Part of a small language model's weights.
Size: 2 heads of 64, vocabulary 2048.
Each number is 128 + 32 x the weight over its row's rms, rounded and kept within 0 to 255. Layers, rows and columns count from 0. Numbers have three digits each. The size before them is the row's rms in percent of the matrix's.

# v: layer 4 attention value, 128x128, rms 0.0744, rows 94-127, columns 0-127
# o: layer 4 attention output (transposed), 128x128, rms 0.0599, rows 94-127, columns 0-127
# up: layer 4 MLP up, 512x128, rms 0.107, rows 0-18, columns 0-127
# down: layer 4 MLP down (transposed), 512x128, rms 0.0415, rows 0-17, columns 0-127
v94 092:120060128177138134147090151127152178129113167170165175146137103081154118096130108154151069097117080136134167123140159160166143092201109081134113092161128074111079146083139135136090136128117189162108113137067100104083128146140147103062130086114092130105139118143155175055097080126158190180170141097110166137138118124171103086127133118135154119066179067110180091134139133174165125120113
o94 101:089126137116113144111091106134117158116129109121120175127159150126066122155180146105101126076111114168105162128101153075108154146155122162082162141084110090111174135167097121124151194059133108156149132159075069119145123086086201078206131127141170107190179092086103112157172167085146103137158150129118121148124159196142111113105110134084091110181154098134154062102122163197135114113102
v95 096:117101138196144078176141161077134093145148127126140059184142171110098177132148113088139113119147084167068121176148128123130084134145133102187150117100141080155139129143196162122126098125122051083177167106171107121077123186131165086157147142158118091102093119209145120140148111142149118103068143140132083079128134159118087123091092142144158101182138151178111119165139134063087099129143
o95 102:106136134163136099094145133119125125217098097132102061128106178086163147131155126144085195145060183089146200146148127138128089161085134074122154094203098145092152166113155158141115110159121101121118172138126151079162083127157084115103154112117161169151128114136081149109047150125083129160160115066126127123117093116102118096190131158134117177146107152108110108180126116111159077184100
v96 112:085130096185139151096151155131127104125128164123140122145106130141126134151134093093143145074198183145158122085151101147152116150116074077077162160139160076082092071119160150125146119117198099136100129129109119127070112124142114120117150096142140191171144145114166085087170143205116092074217122104146110191124123179115093121151102100162074123137116165098120134183115087118207098140152
o96 124:131158056128110129130133132124171126122084156151113136133138113097125093161162095121165133126075126133178119126080157133108130039128159062121141068104108159132161131085146134127096133148145189160207126144133121139123178160166105105121130141187142138132104057052128101142128132099166122120154161126175149093099180171144079129146082037149166117154159085167057138182129087153110128105132
v97 100:112129127107154142121093131126113106196148117138174053174138128083132135118105043150092097184143133150125091101109135159123107059194095161116121176160135105138085115062152150090127161061088114160123127183155191168142137101074148123122144134148188101101108159168137145153100131128157121094075142107143211162122142110125096139100168146129138179086097100134163156097090169081172115140138
o97 095:127076109100161103077085170158133134195177109059074141086156114112129144191119171124102101042098129116150119108156159141153114162111149134115093186158141138085187112092147141167157160106116150078098149125101034117144110149153120136099153098087136087112136137113119119165137170131179099121152136170126093094142137105155179114127124069149158126147109187170157173156110110175110126063094
v98 100:155108129106113117117152154112099156154151094179111121123094125103160150062169111092144125120135142151120150100138107152144166096139115154097091129175126109122150138146058159117145173149132077145077115181180145080139123137140107203060147128151147136113157145096178141150136127136089077121072087091149117080102111199070139141176048101122195157198169149104143078162094104110165091175122
o98 100:136162055060112145107106142095138148181077160148117085140130128192093178121136137160126097106142100169124119105063122069137091119095176165129130172140164148175086082130112132168104132173055188186097137123106157150166089125127091198113119085102108118136146074108116106165166133096169157126156160127133127103068140118084165085158172105124113141146173142099100107141125086157126131186161
v99 114:089130144121049106131119090102127125162173148101114086123101125131108099161162156110151124095186198144099160092127154120086185155163096134094185183144121145117154179141086161120092172086078107078148137170102131080084114078071089186127175141209118170112068123134165080134110098122139096169144137149085107084172136151162092103106137114131097086178130132126133093105117128165104127110142
o99 116:078150103127097064139162170144122122125101138100126113152132105208231116123138095097063057179081165142171145162137110106174157149133157148188141113151152141110158095091061109062108128121123131073131122112060153128145070126153093161152136122119095129183126126160170123100121099085163131143096130140173109130140124109140137132129201139171190096173120125082114145086144119145127116114084
v100 107:124082140131170093105162119098099048158125171150144123116087115112076139127113096157126125150184085136142071127147068120136171104144186131112121131097166094140210088153133154125093132077078136186116181062145141127157118125107123134136138120180107113208145054125154144136057125113088154124141118195127097138093100096116130165111149109114119125162133050150156151164155127117129134195090
o100 115:096114139137094159134139155151160088136119100140202106091099118153163102162122102140148110143132038108086165167089108064185103138119173088119115120158051172111191128143206126151092119131133127171111206128118069143131145117168183168086142080099150134107127161163098132119143103098069117132154084099109106100137130141169182116136136157205065128114127107138093147135092124111156107136146
v101 105:095149116110138126138110106134095103111138126082134214088172121183112179149159123115103158071147128113102110115153078112150088181148108125199064154177151116115147155123157105113134171156116082188079122152156147099121117142095109136076207105056124078151102083080174128101069089115190136129143095135133110195138200100149147120114163120125105158084119110112139085161142125117133128087138
o101 114:106143067144149155121138170203132130096120105177101126122156054099097077106133080141126099132075135142093122077120216159123127144147133092099141131144087128125168131128111153119131130158200145124139140151152126133119069138146132134155176073171102081173145173120119084152182084120067130143153094177099093085124191161110106090138162193105123096112135097081143161129156120130194148116066
v102 105:144077087112150096174180129221106142156094114103140142101147074073148128108155137140129089104154120133133067074176131102140087137116122103106145122188112122139152114153054053128103092119114103166087113149108050189106084171125107157176112111138120167115142135156120190167102121071139151174146129084154124074122166115145180136150133156152094137134144171166134092136193124108172108147133
o102 112:139111148116112107157151077146111169052097108177173141124098098159115139152183076114189185154129118129066158037127129151164126106098168140118089103105087075171145121134089174084186149100135142116063109072147162149119157083167165153079168117132126122144133116082162110113079156127112147139163144142074182104162142131131140139116177114099158065127083161112159109132159131158137136156086
v103 103:147157120111090156093129146137108134117140165131167092117085125180099127117110132106073116121138114107138165125121119165230183173136134151070081121126109169080097109109100129099094083118139114150079099121087125158119039158177084134062129129115087206179085131153154081074143155124106146129130128120170108118128100068145141107143200114120129119079132101123168085075114120143105192130170
o103 103:148216074169128186094099107143148143104124183106153186106099143097151133127096097148185105122207162091118135189143144114152098083152138144115140086136145111131143096122069117117116121107119108118105097143135062119116122114118189108141179110171142117084139076106105114085150072091157116124111164146208064114153157127122169173077140113125087171135146146095104155093098179168101182112133
v104 096:151176128119108122117180088117164103114074166116082147159114101137103154143116147153108045130127127115096159133194156170140157185085103071116080125167190137099105211131171121180117114108143115134179110145140134123146131067123063124129132135116099108122159159152125165106100161136139174132139101161087112107112130170147063115204079146154155147106179121153037105101098140128136160170157
o104 096:140081106099125133196093122133077145080126102110121122122114081134151218072150112152142128169089115134124120110118129092122143105175175159128147142159191113057081155163158153151204148160154138070111123182175117127130144144138165079160122159129145122099121106122121030130156122120162111195129169107206096163096089133151125144116145094065132082085121138129106075147106133129133102132096
v105 096:149095141135096108091153112173117110206177158210104140085098078162097182145158125150136109155126095107108148141124111119096150131114095096154131131175153100074133091093179157139156174092169128104101146088128133110093127107080128070169158137105094155145192114068132142137197177111084076185077123075059139134141133147106170123108145131140093154144140129097154109177094086143073108138119
o105 095:118140114110140121147075133194142061140086148148137080168109080179190218154165155075134102105088124097149089103124101131107171151141100160098154145058077143148086061089129126171103095144187152141057114149138074133126126138078087172114110142120184175130134168144140155128135129111095120127157145181140151133104113134153182138145123103098104150144132131129059168112157116173073133126121
v106 109:123071165115089136181137142143148154096127093119144099120087076167137102126109136098146120128145129141141125138181141035133042130123109139132162114101168104143091125209152141090176110070148115109125079103137145150135085155163131117138190121149131171104138122183093124112121143170080166142179166084128117090117145140162140168103096145126123150117065193141164087065139141033151124082111
o106 117:129116142165120057165175116110149123184103147209140149147102138101107092173177138174109108152131106037163095134118160177115155081054101146149127102143133123146126118096170130098129137106129136137101109102141172143117108120103164066111108127132136123149137135078163165081113068216108140144186140146133134113100061138170107184099122125187109053152097119130136133120101167160109078167108
v107 103:123145164084124137103155123132056121061144150092130121144135172143127189073146131112091076158162158053131114109072091176095134148095108135094094145143135172142119130075146146126131073119132091069129111160099126154138117171146164106101130150165105180142121083164080195067173096174129149107183116111172108086102196160108094101131121098125108125167121027101134151137105115102134120124128
o107 104:152168058116105202203140113125083133097118157171152143098156133103171072170141147162143126134109214139081120115152116159186090141137089123114092110144099094073099153149115088092107096128093135151167160173176093148127134140118159079116151135167092140083142147111159128185171108093053123099111201108147095142052099093122120157143144085112183100131107138160138133122093137142149106127111
v108 106:102154125108101152118116219102160168162103107153114098114135061129125149151134181145080133155056141101117157151100100175162120136098202189156179132123146109136131202165174104076123121121134132129173092142101156149076147127098144154132123148124106147085110177067153097109090113085150107121115161139113169079124115124157163149170136094071142200118115166146065090158121062120118097131153
o108 108:144176138175166052165066169179141066097171136149148146103067125153073125105073125165122136173151105105086133123132150128156110155086125148085149064170169078106069119147106100128147107179148130111106116085105146097135125119101134103162088122080150137178173102148107090118068135127127136185124182138101158088132135158090138157179199079110144194121136118122123147110165113136099130176134
v109 097:155198164095155121162142141118124092147105144156126085151121149035141165132142160152133094094183192120178129114082183090100112176117095159044120065190138124162105157199146201129123108080103140133102072100097142194124163147111101149105135109154119123137145141113059157118143152110166143133152112089113114163163127080125139117177114133086106101104145093136104135098157135177137154160143
o109 100:098099125167098096163123101137133127111112139100191192172103115116141082077168136151093139168103138099082081141193117121108152130108139179118112112124112145164113085115131140143164110087121088192087159131112132111213140145154189103172084169102157107132111128078122058146177164115098098070100135105161174086160095117153175189096119071142179084089135141167153114140171107104126141110143
v110 102:134149085061164058163203134095153171178115088068161126159132168087193135106131081083109098163159106131111172128156096159160121145146104111140144171157122172107123141136107152083072136075148188225150138143124130128153131119131152146144118118088083100101084105081104138140102101100079098140131104136126152112110111126144086109109137153054183106097083146116066126125125092133114178140107
o110 107:120104076141110172133121093135099105137101170080086179170107098180073122089086140143130158137173118105132181134115107115147059145113131159115165152175129082156132148072140138133146115133072214058129178139089127082116160112127144121136113109115150086130132105155138157132168159118167101158128094154140161081105110121155156129156126214112171158059144137133065116137106170162135142118033
v111 106:203085120125083147183162075093134119135094089068154150101084140107155098157102124136059172129115159134154135111141166132155107136143102129180109090073191105112102134105131079117124160118128112094150184179139185149148196128148154144127155126097155097158135075164150135182123106185169156169142093095133152121092105077132083168071147092113138080070152096095068117137113106120158108130159
o111 115:124127214137060132138132175171074150109126132178131122120118042073093110101134140076138149094154159099123123131171188153132149126128153066160129136124161069123084141139130130154131134077166142145157153178148099179122082105142079113103136055154194061164153133175146119158145119179140124122110139135143147098157166112127123084130122066194122152134126112064119134113152109080140087101098
v112 111:124113082083115083109160127175115178082092163185098123126158115123111144125089057178065152130126105105112106086077150057098135173191114116139125146170155136159101069099132120089104151157079095147130144108156081107114198083098214098123156135140135137137144123121116167136072126118115174117138145096107148096121151162151080153111083100119136171054160098133137180142117144125147172089090
o112 119:113092141136103094127119094120110094127154127192140134116120124105127132168137124136089134062099152136133150101156050114153146150145173079121079139088145125111104118142162100180126116122132136028123124154172107113088142153102124139152109175161131149175114119126230091096208133119084114163212133112123077108179115134132178110130168130135124105099184089136163055149151157177114143082089
v113 105:157079083074125154106140149095145103085130165133122048158153198167109158131123130145065094143146182162147109116130187083129125135124085131133132173142072197083150169105134103164178095071125118133131120119134137128116170126170124088101119125132146130111158076118136145141092097065146050110172122140093160132127208088054143078143182188095143131134126149095152119164106143114142113147142
o113 111:121127154098170138190120109137182100160131129136106169113089089103121094169149163068137098146094121127104169093153141104180057184121091128152114161115110163124159144112129101085170116182110112110155089136208122137170089084114101122135110078089184100084098174093171121124171118114138164080120146108157125137169122152082144146147186147163133155095082206141054125092114120068128138111150
v114 119:041177121101135097116125140102093123141136102187122177158107131078074122114109025066126136092169088058160140157159146124097135143120155126157076111120145159182104087069105133149121137141166137130144160096165137166064149171145128142156103105168108077099144147163089083145160167147092107183126162136180155113114145163121181151151107140183100089106158113126121141130115144096127181089126
o114 115:142163108084092122109132138156131117111076111220144115126139137128097131142086155137099164104145096134107141139117107150127145125110099186183101123091134147163161159145119123168086086104133129044101157143168093148153139097136136095104154188145118098096137152101133143085115131148105102102139118060162126143036111158128087124202097198130095168167111151168173140177164038127111190108102
v115 096:180135141024111171074098151086128130120106116133161128178100072177098160179115103110145179154169128128154131165110140146148104137147158138173098189178089118173140127142116135066142088116143144164075148084164089130109144087145095083083102168144107094173125156140112155099171133114083159081107065098141079088116129173120168105112134112104099139108194093083137120090088119164140134144159
o115 098:140128168094129180185088137128192107140121147128111160070109139091155126135081119215105157132161157162111147072113132133142108145176103142078177103129160127126112084139132091125071184159100156124108146135101155128108080130118119126129095186086145165079110054128154135098178136106142132077137080119199076067146156107181171161157117146111124132102050091128155141143140158121083092159146
v116 099:142105137102134177163121146137047116134132170102166166078134097152106086120149152140095186145115104095159075161143143123066100115148127096109104121138029080143084099103160146115148139145101122109046105157141170171113130148123128147103148165174189137090110127090108139101064108146197146116125168093112143079129085122102147127180146175161160158184125143152113090125150163194134184133116
o116 099:117171116137132147176126114084083131147199148166120156055121107102136122089137152100099041133090149141121144073116095099096171126107113134113078130095159205153130090134140131135113158176100086109085118076097138178157136126134144144108195105160093126127158098152102105125125201156136164180163104154120101107105106175101165154104122068147158139154125171114194107102096178139180142103068
v117 101:173117126105130125138085145148121082092130144147132102170121111107094124086117113078088127120162144127150100151129160108092069160230158085124118130150052139126158154172141059127107140106207135170197134134155166095157157135099118155082077183136176123087069138125134135121131136127127138109160128183093103085067179135187099151155144111158165114123111137065180088143113164125163099101123
o117 104:091089140121099133106108128144132119128231156122102171117112097130073102091146136152125185160121075161097128112116117099144148130091111141145090072128098140134174181115143068112131178165153101134155091106137132135137123103119081145166157057138147093065162099170149169130148088147154121144147138090166096092063109113150162113154112218177191125103067142112161071114185117158126157151141
v118 095:127109090151137148082152142145167106155103158098118117122197161070091123100135158109099098130132087171166151088104180085114140104049146108064126130104109155115149050122084124083121093068134104083148199132164154114125111142113093169083148116174144141146150085176101143099133098083155121132127145125075112092081120088081098093136163143125085196083098151136115110171100106101080114088167
o118 097:197162155127094139115127098087117150104096158110152121049125136159138120155137163087166138152138159081168131117163138120172136203087147127122110044123113233075132091089151142115093136152116104085116125155146122076052126088132109171152102119095177061097143145101112131118093128125066117162115157157139192135142132139126116144063126162128170122131149158090112103192135124167161151112126
v119 102:101158151088138117082164068110117124087124130112059093091148124156132128177163192080152079103133152120102167094163111122169127089059165168114106048166177142133116093158147124163118122177145115103136135141195180139108071124157156150101129141132080179100152089100118135132121172093135072126124121119134132122138110126085169082086091166132168147159093136091141116174122207135080111164172
o119 101:172177113128074101147152141151122147075133131142140039190143178105113116113118119148178122114113124103106124148131143166084102186182152137162134145148135092123081094150138139114119100125072141149085097104169148093169098105145084154098086098137134166103162173075109061164161127073121191147104151127133195150121161116098133148076100201093144138118102143103098170105122132120095122221100
v120 106:149164159131154091085068137155138120183112135112170127141106121170180080099072111152118083139161157129095135119156071043155159153128107118175154087118132125114142157138159195121173113107132112143167069142193097142137175166128087125133105122088050113125091140091151105126127137164123148166145109103150128112185172118085193135161091168123123186137155098102149182152167149117064142137077
o120 107:155094101083132123147155102177110140135133123176180163175165092107129113211089101172133120130158141172178116146101107118075096130135161157118167151097071147169157132057123105176158082133140161187087137125150197103176128102056182137153113123143104143115072149150103126115106111101117107134114146131112094098127107127134127184162136157164088093089078081151089122084149069100153078110169
v121 101:152064138143132102082189144130142126169115110131119154188204131098130095146071112092133159138107152144022107102072121127166081141107131166130143097114080138105164107179114093148155145106120129156064094175129141109147183131110139137147175114176083161146125122127087167103094133175196088121134118102108115164142129151108100126154103096130115119104082133138138208095149135218125102099170
o121 104:128148132143099157098154126110107056093196078188146155112116206111110112105188143120147082132131125091130150102150095125087126161168137140121175165159155137084192148107104144118159147159067162179108174133138139100121126163107096102136142125121143102149079117107138111100086134122118149064117132185117122127185130074125065117118133135147134132116150121105108104248163129140069085056146
v122 101:151154085188172167130163137141137185146169132158150113115144150138094137137119147138123101084130131100131198123113116080076131109171113139138104094132113120146125106102064135094145148097128105093160117061113110156147152143184071122075100189167081132180179102149135081146102154128162104128108107103036118105155151174128095103134108159088183151101158136117125209094149136132057094150193
o122 105:144149221100130097124131106146122111152048128127130175119100121074161160072118124111143103161065184132212140123176122097087084176118098175187130132082119122118087171126127141152125084110132115146131130134105100090152094102172143154188088097159112128152117125101219138119120093090114085150163133097129114155135137116107127106070093182098133165138166135158085098145110133125156170108198
v123 097:119140134142213168114128090190097154127133129143146152160131197131183163107090143081163120097136094161111110140199151179078038143107127120120128163107183138126114132125142093055152131124159122192151146043116143164163163100130085100148109102134152154143139154160103123145136067127125118128085111084135125085163092076089108135134163139056109093075097122094145122124109150152120071120137
o123 100:097066093163080146141084114114190194179155125145123121100105153094107110084111178093114151126121124189144153149189156126131074102138082148134129125090169127162138153129138199092114176090143138107105140144134122158165144085140131123086106115142127140145112165128166158156090152137064089106191157144124115093098139110134033199116128143065181167092092113159120151139107138081090077152125
v124 102:126142174142164173174168119144053138086134184167127126141126130110148202124146125141123128100130075164106190101128152115106144102172116091133135122172127122114110195130162124088112068198118146137073104169123166120085155151178157167177113177085143056164154148127159064140141138094126143096107148156108147145110152150099160179159091159145069100091077130164153097088102138119122140164183
o124 108:104138106106166112126139162100082195209079105142111112138193133146146167117138132153145128085122094139091139096205169152118113124055068137145110084111123122155091150165138137150189150166107120118096130128123111101145157139053146150075106107123118202130149122142137069134152147168107147122068067101165071088113170129186086162138124130045131117153138170116119103137103117142146151120175
v125 102:161100118116095193097046044137118116146105155170132104134132161134160154062162076065228108104132140081131148119108143113107096157147107132126091139080143165104167125136097100113090131156140135122173116161122129168129158174049187167135104077121153132127142126121092113106150079130096195121123157067167119123146130143135108107124127134110155110133192078161143083140154097138114173161085
o125 107:119109082103067166143123071070210160114172163138153144125159131112171140159161147102086160114165193109119101136124141085117123123091119106091168158123170083181153128177132093127123112066088168124120133135094128145152087144126134128108185145131066092181118121179120152154103111133075108070159146123116142149085084112110148106138163120110179083190103197105098154094171127069159120103151
v126 103:089119163138118134150140175160112123164146164176145083094163124096139076111175081115116164141158116119096177131095127125152109130099090129142112073154109130165119122163109162150111064095182105104134141121204157121135102161136068143159109094076180117041115085130181207115086108130138111101148123132092148113132127105168076072178086090130054089128121163151176145148158069139126106140114
o126 106:127129103167113068083137161070117158170134053104092198170142082152080145120122136184200136113070155071111105091132125130120113167122165161105159077124095180114154094134118142115141117144112131137092138113080099170136149108123161086116133134138166138121130122112115144126111144105154162058135154114109162142076143119107098132171154170173166056132206153181117061142167140088142165145081
v127 092:155201101109131108113121140144045093113097131087180117111116141121121073090114160117059151144138112100140138131142075144058085117125134149111173083137174242102127167069106102140103131132115096113109152144132126161096148111091095103132130106123166102139150175123142178133128108119146141114189073168148189093151130146120146131150065167125127095151113102130055151191149140170090077134112
o127 102:220114143109139092174165044116109103109142154169094157075122101126112116079128134083136111215124124182133117124104118137140110133156100124166130127168051079135142102158130159122164118176136181084157154121104105154108109090150141123120125072161108133169182144170116141190172159069104096097096138135126146124115147113131119165166132074128102086141138096140181107150162093043163129091117
up0 102:128174124116126123123129158148112120139100172168171131130102077099150178170101157112124165162111090096146135078097123165089154208152180131130133087080080100082178147145098118057129152079164150089159125146133052176125125160145158125141125082132058106127074170053126147099148091111133114163148105150116130170121072111176108136095115120152113159209160141144069139126126167100097127119096
down0 099:065131131111190144113073169145125137155106193095158147135164085113113105116109174129107136104149127198141121150174076167098119080164124088132104080150114121112104120110119123113144102173156106092101063188130123136174036152112185168082088146128126167142181148036141113120145102172111127162148121139168163116112105122152100140121088065148131136058097142119102159122155138146176134152161
up1 096:155130139114095081173129119129174110104105110043118091129121142080096137120119138162160194076109124147120089095149151078162080084161129092129114193154150096139128073175126119155130142119142137155140065124132134102142165176152083147093111124086042068156148164160074136116142160165134115094140137102131138122131187125131139137088133116138106176147178146170111098118181185137103205063156
down1 099:068102144111183159172167159178140088087132087121088142039110098121128106114097062084135129098163152132120119108109134188177086099141140144133101102126147127120106134156064110142134144137099127111132092133151148038084174167157084120125114125147131123161141102151131092150121156138135136153159143125180164135067156126098128120116168092174147178174216080089097140151182151152167093141075
up2 092:098126105213130163098169133101099091105083180112117082199095181092128086122150173123169135101094182107124125155179104166134215121123167116107150080174157105122111104152155147130167115121095128112098137063166105123156105135138124133149123131100170158089092136170146142151105081098128168127170113040093111160172129133180083070087149134134090147140160155159107146132143104120064146138134
down2 094:075110085109152160107133135105118141080144100098171150150161125092164118112052114214145169151120170097173137106118079176109120154148165147122135145097151154088146076122160137159127154110117133137103141203102102145102142080168097130117165099138120132104100127113094109150099091127116089126159094201119158115198155196094144111112103106094162141109115080075148153095174148122224072109154
up3 098:153130106123133142103099104136065141112128165148112166164136135141159108189123150159178131149108130104169109108076136129116138087156146098096129144156165087131056100091107156168114089115104195150183195115136128120181041064070118142165141159156086187129106101099099081168140133077115144117119107130114084102075091139138071149189082166149102129094117079169151148122178166144108146134111
down3 100:071097092176157114139137129101103122143145120110077121120142105155084117101089124158109171101150144178147095152170118147235183106173089147129124118182133082129133180140073130142164155114144108131063140087132148090106108070146142141095120139127123126151139094152172151068150129126102153112112186127168080129153151226068136099107150140182135120124071100183125125080163094103095098156123
up4 103:092144144081109101135168104083099160182106119112082145148074128153139170207119166051156116149127159172179118165091112143149090145093167144118200117110152065107123130107124095097135079175193071123174105138138131108175160115188099119116076119156106129102108157180140136197133158135162129140095116094152149132122163098132106112164150089152109060134124085151109093170122130124131122197146
down4 108:113085157108102162141149152125110143140157184105141078079156096175148094108126137086160020108141165141202194075120112115150103126092154106117082172126132117133111073103089091145191167145145126121132156103125138164063134139138126108123102153095152144176095161115161081060120144154136171150164139101089196149093147130101144136196069120152124120175109073092143115127159129154143116120102
up5 094:157142098114112148089094133145076120111096123172106132175139096147095124143077116133151130128234121078133080046104108113159170159163131142160060157156140122136095093153099135092065154156111083175211095119107171119106115172159125114122128135164128146135142129186144114196158165163134137129112171117172057130138109163161119056094130148135151133105114085114158156157112126086183117116149
down5 095:139157148112063143134159086085165132178131136153094109132178155085153119104151092145140119182099106074161127148109111186124174162102123163170104160166144126048098114107123078141083106129074132178155114160106140225131184077178138100112129115191147152121123126119130121073077105109092148102103140104113162122152102146146154157177127079084078111138101123171087153101124184135134125143067
up6 104:117074159108156111110133066171132135145108113142114097111114086131140156163136123157100214115094138120138092143115130122113131127118139133128089170106115132108149122135150128146174146154172183184190186045156124118130048123122113178134116166149157134118082122087103126143161110151050070184100100186120079097189077126083133125181099116126126105082167119081071124136152157104153117120186
down6 102:121112115116198184125145131147124112058104099098120094208085139163127161149098154131162120107118130148138187088150117111150120070146149097157086090117064124142120112105140099131150154101062114111100120159103069134141156135116104127127115129226082082113160126121155091106136222078098157118108150106182115109141157080120172139114188152157101139123148111223154118129130123168163118099140
up7 097:150101110127122141096092113122132176141111095149089120061162132169066135046080172183059165175120152134104158127139123134122110110096173112107117156112117159100167109058111105164134198117188152132129079154117070153102123150081128128126112086130146114140091173134163157156143193169059112192119139138083158132159138077106147146165108108092191146117115095141183112105129153156120088114130
down7 090:168059155127088111100139137117080100125107142144152128123139147156108114078084085062122107137155097117170124177132109170114134044159099054151105167082100173128136164143085089141133099178095178140091115128122140131123150111145138109123144155061162132159141183094110173087146071132171109118113134130166141165155144210117150125111142165215103169129187101112102134115133182113091171107110
up8 094:128112125164118123153097127156142195168126099085063147157167118069150173167104113109115114125118163134163129164158113094173094162133149179101098080071103155087116124107107163156088087116133139104143135161117112124160157128166136144114148115143158107133155117040116103124155096124096133095068243122118059164129138148107121113164186120154120130161159131199123152184128067067132113100099
down8 105:215097101146151100062084081090053127171065161103116174119104129113130078114203171139161077160135139088115104123126101177146179156140156131111111094098106123169170104099139144110148108174157064158119110114150089140156148076114091159099127129121096132135091088131121128115088132157158178206185088119126092151130119139105175131132130115185131135157094148130122167158140134192147122080129
up9 102:157104132103144203145107078077111160132140145184202152169067152079140107174139134109147191142099122148076139108123120105115166114121162121192164197157113128080158140145148086110086141156206126117109143118109155114153096154133143105128113119106108135073131112112089120107166120151114103193119166146145111106136107094157095138154146076131139110179168076108059096116143098108072146088205
down9 101:129126121163121089160126104085180141106114127153130099109136172148112092093082129125085092111129128178101151117092179100124111098144118128146151121103106202098128107123192076225098203081115153146150186145140148118137143097127129178153149139075094193117125162122197102079148117088138146076089102116081082097097127155121080069116135097110133148138158149144138111093146174185168162169157
up10 103:131127153136127138157125091106140098120092129153113137077111161154143135113103112125124161121136095097201187071140121135123123119104172125138163155107120113096182092099093173194114173111141140125125105162192137058090153083141068099172099124126119097122135113108180179133164161095142156125121203205108089103081177116158117132047135114182108066133099127132191083105120162110152093086152
down10 105:158172106140124131139135071176110116089119138204137143129090198137096131119132068191138120177124134162118158132157149061070172135119130152140132105112145058117116126141127137084104147123130109148026170085105180031115110096156127096102179161104149126139090114143137103180158125149168130202147142102127059149147105126120100110145157127160094103149138145139163190124089108096124115106115
up11 098:157157142109168159057111182113153177083093098118075148129118146131170101132175103079112124111136149143138118086152173079160196143160136134148074191107091128095106144108204168147091154109154185139101174069159092158114153122154146167130108054089101161131117098113143143151086150103180109123137163140174155126094129175116145144056131141184144120126081120142131122177174106156174109117138
down11 100:119093111072131110102197103141106144201140101126139112147166139119096174127173134126104100124180118093139142088150158097126144079151150148169114113149135081110098172158056064134095096116045123134143168129126114035097166137137083101155123180140156068099165169098125166118195148145183114111104136115135095086098102141126116147111179149162102202116168145129167101114119130145165110165106
up12 098:123109119167101108145115161194144134148082143091155091198183171114126218148154156145154099144145151125119151196110077102148105105131135122137128123062050094151104150101134182118090149126091093126066170103177135177141164115114143079147128101104114167161092132163096123131159153115151132163125131123068134116112150126181093183106079159111160058129147133184118153094138119058110127121096
down12 094:154114090112119168151116183088090121116088076158148136087079111118132096109107117153131137127145200131144106131171174073152092104091113088116173131127134209092146122166144152155037169114153116094171160126092161139121106134028108129125125142117139134112102127131100144174099178181172141141153060109111148165150165182116125152134133139124127068103140151052137158095160109172139148068135
up13 096:138114121111124137129146161158117151158150165105128113053070101154056095162081118128120214086129137199106114155147141129129121156141108100140185107139127092137123136124096132103161136121130168118089146097133109146113079186129075149142170150167138193112131072168119076142067120094125079172110063143128126159102102183110097153136158118097151115124102174108201088178108184138179137169164
down13 100:097145145144110107115175187108127174101125124173124182122131064186145152114169157103080158093101120122088137175080179104147121144073076156146160097100140126171113147154093191142097148073084100140134171076113073115119237122161122188113119120089131064110111130166140132153106085097111166125133192065121129111146103161131148087099142140124140091185123113109117116144156165115123106151130
up14 097:129120170155120097111097085163132125106180158121057121106124147111123186101062137127134166128164139100095092111126092122126132086105150098097154179109110129174109109148086137096132149140087078099149106137136081107133141146160096116102119169170108124096179107140129173113134207165135088132107131093149095126189152070097133181190159093159099080168139147064170099159095174175155107065192
down14 097:106089077160137132111123064120132156135130104181147132132100166083150102113110117121104128159078105092140147080129168120135188165128126182083161108173145146154152108128172106104182167157126142107149119212131139117218141120143154118123123142177180107190122094061157143045115121096132090175130141141159137102090089142144121096090067134132120120136096164073080147105149116151063165079130
up15 100:160162144067145085169125141120179138138081140150097131126091112108167134079119135174121146095090105127145112154172114086153088074098118099130052128141089130119157165148126106130178155178133141105116167161134143160101096124054107113158162095139167109099179145121088088112133121126123141082104161187206109168080142177163181174091125149147159093186079186152086089152122105145080138161118
down15 100:171205114132193153124167143129126143106159151134129115159180150155131094105201139126116136145123094106121156121108157146122113187193116156167158180136127116115113102091094146152129095025129090091113116144134174156127128145148077087119119109061103133117157113180143147108110145150089175137166142080142129124081096184140106113126079148106095116166157077150128080101141118136060062099050
up16 097:141124098150120131176138142133088099109169130137103122186136100148119150196115093120126138101093159104152080131146101105094059166100102165129091136112121192192143129085138088114170131127133145131082114130156164086148113113131104185105079203118090127089124145134084120134192145154199099160089114143112124111140177144131095123143061068125111097137056112083195087169126105081141138134196
down16 113:108163178079131150127186127151119158137143117113089171116164135139104152158086169194091153181135119134085137086078137095113146145115092083102108151112109123123155148172161145117123133119181162098101137124091100106097116101148098108149064134150138107114139133066147104161117099104117045206154174144128103138090110176115148195137188158171111175098069091068085089161108121164185096143140
up17 088:159119162095124135125153124156128130034190145159119168136106158080107141121139150140102122122156123125142107169159091129107077134169146098118172190120116060106154059114162146106180165075193110119159121079164173100079165157128108149164111115140122149115079129172161079126105139057072153120090162215160149118139068157150162103147136120139114126164120111133160084075121148098102103105112
down17 092:134078134186102125141115067132140137175099108216101133159177128148101083105154111099122123107158137102080126092153113122176184136092096122108189120070127158169092126112124181154021156145081115114138120131151128132171170116192133119166096159122089124117103161075038125129119125156171175146169119108097148102132134117102104096147171096169114118102122137142095100123134141138147115181196
up18 095:109138105122182078117162104092198111153059177087081103112131124143148077169184134183085152128200124161135149149177061162109102170078107179146108157168183128065121152155103053118161070089152102125140104129163142126153110105128111141186131190140094135131137087134095086152141103128087109158135154098141127069133118147175080134115152127162127135107159134127104170128125168157137116160118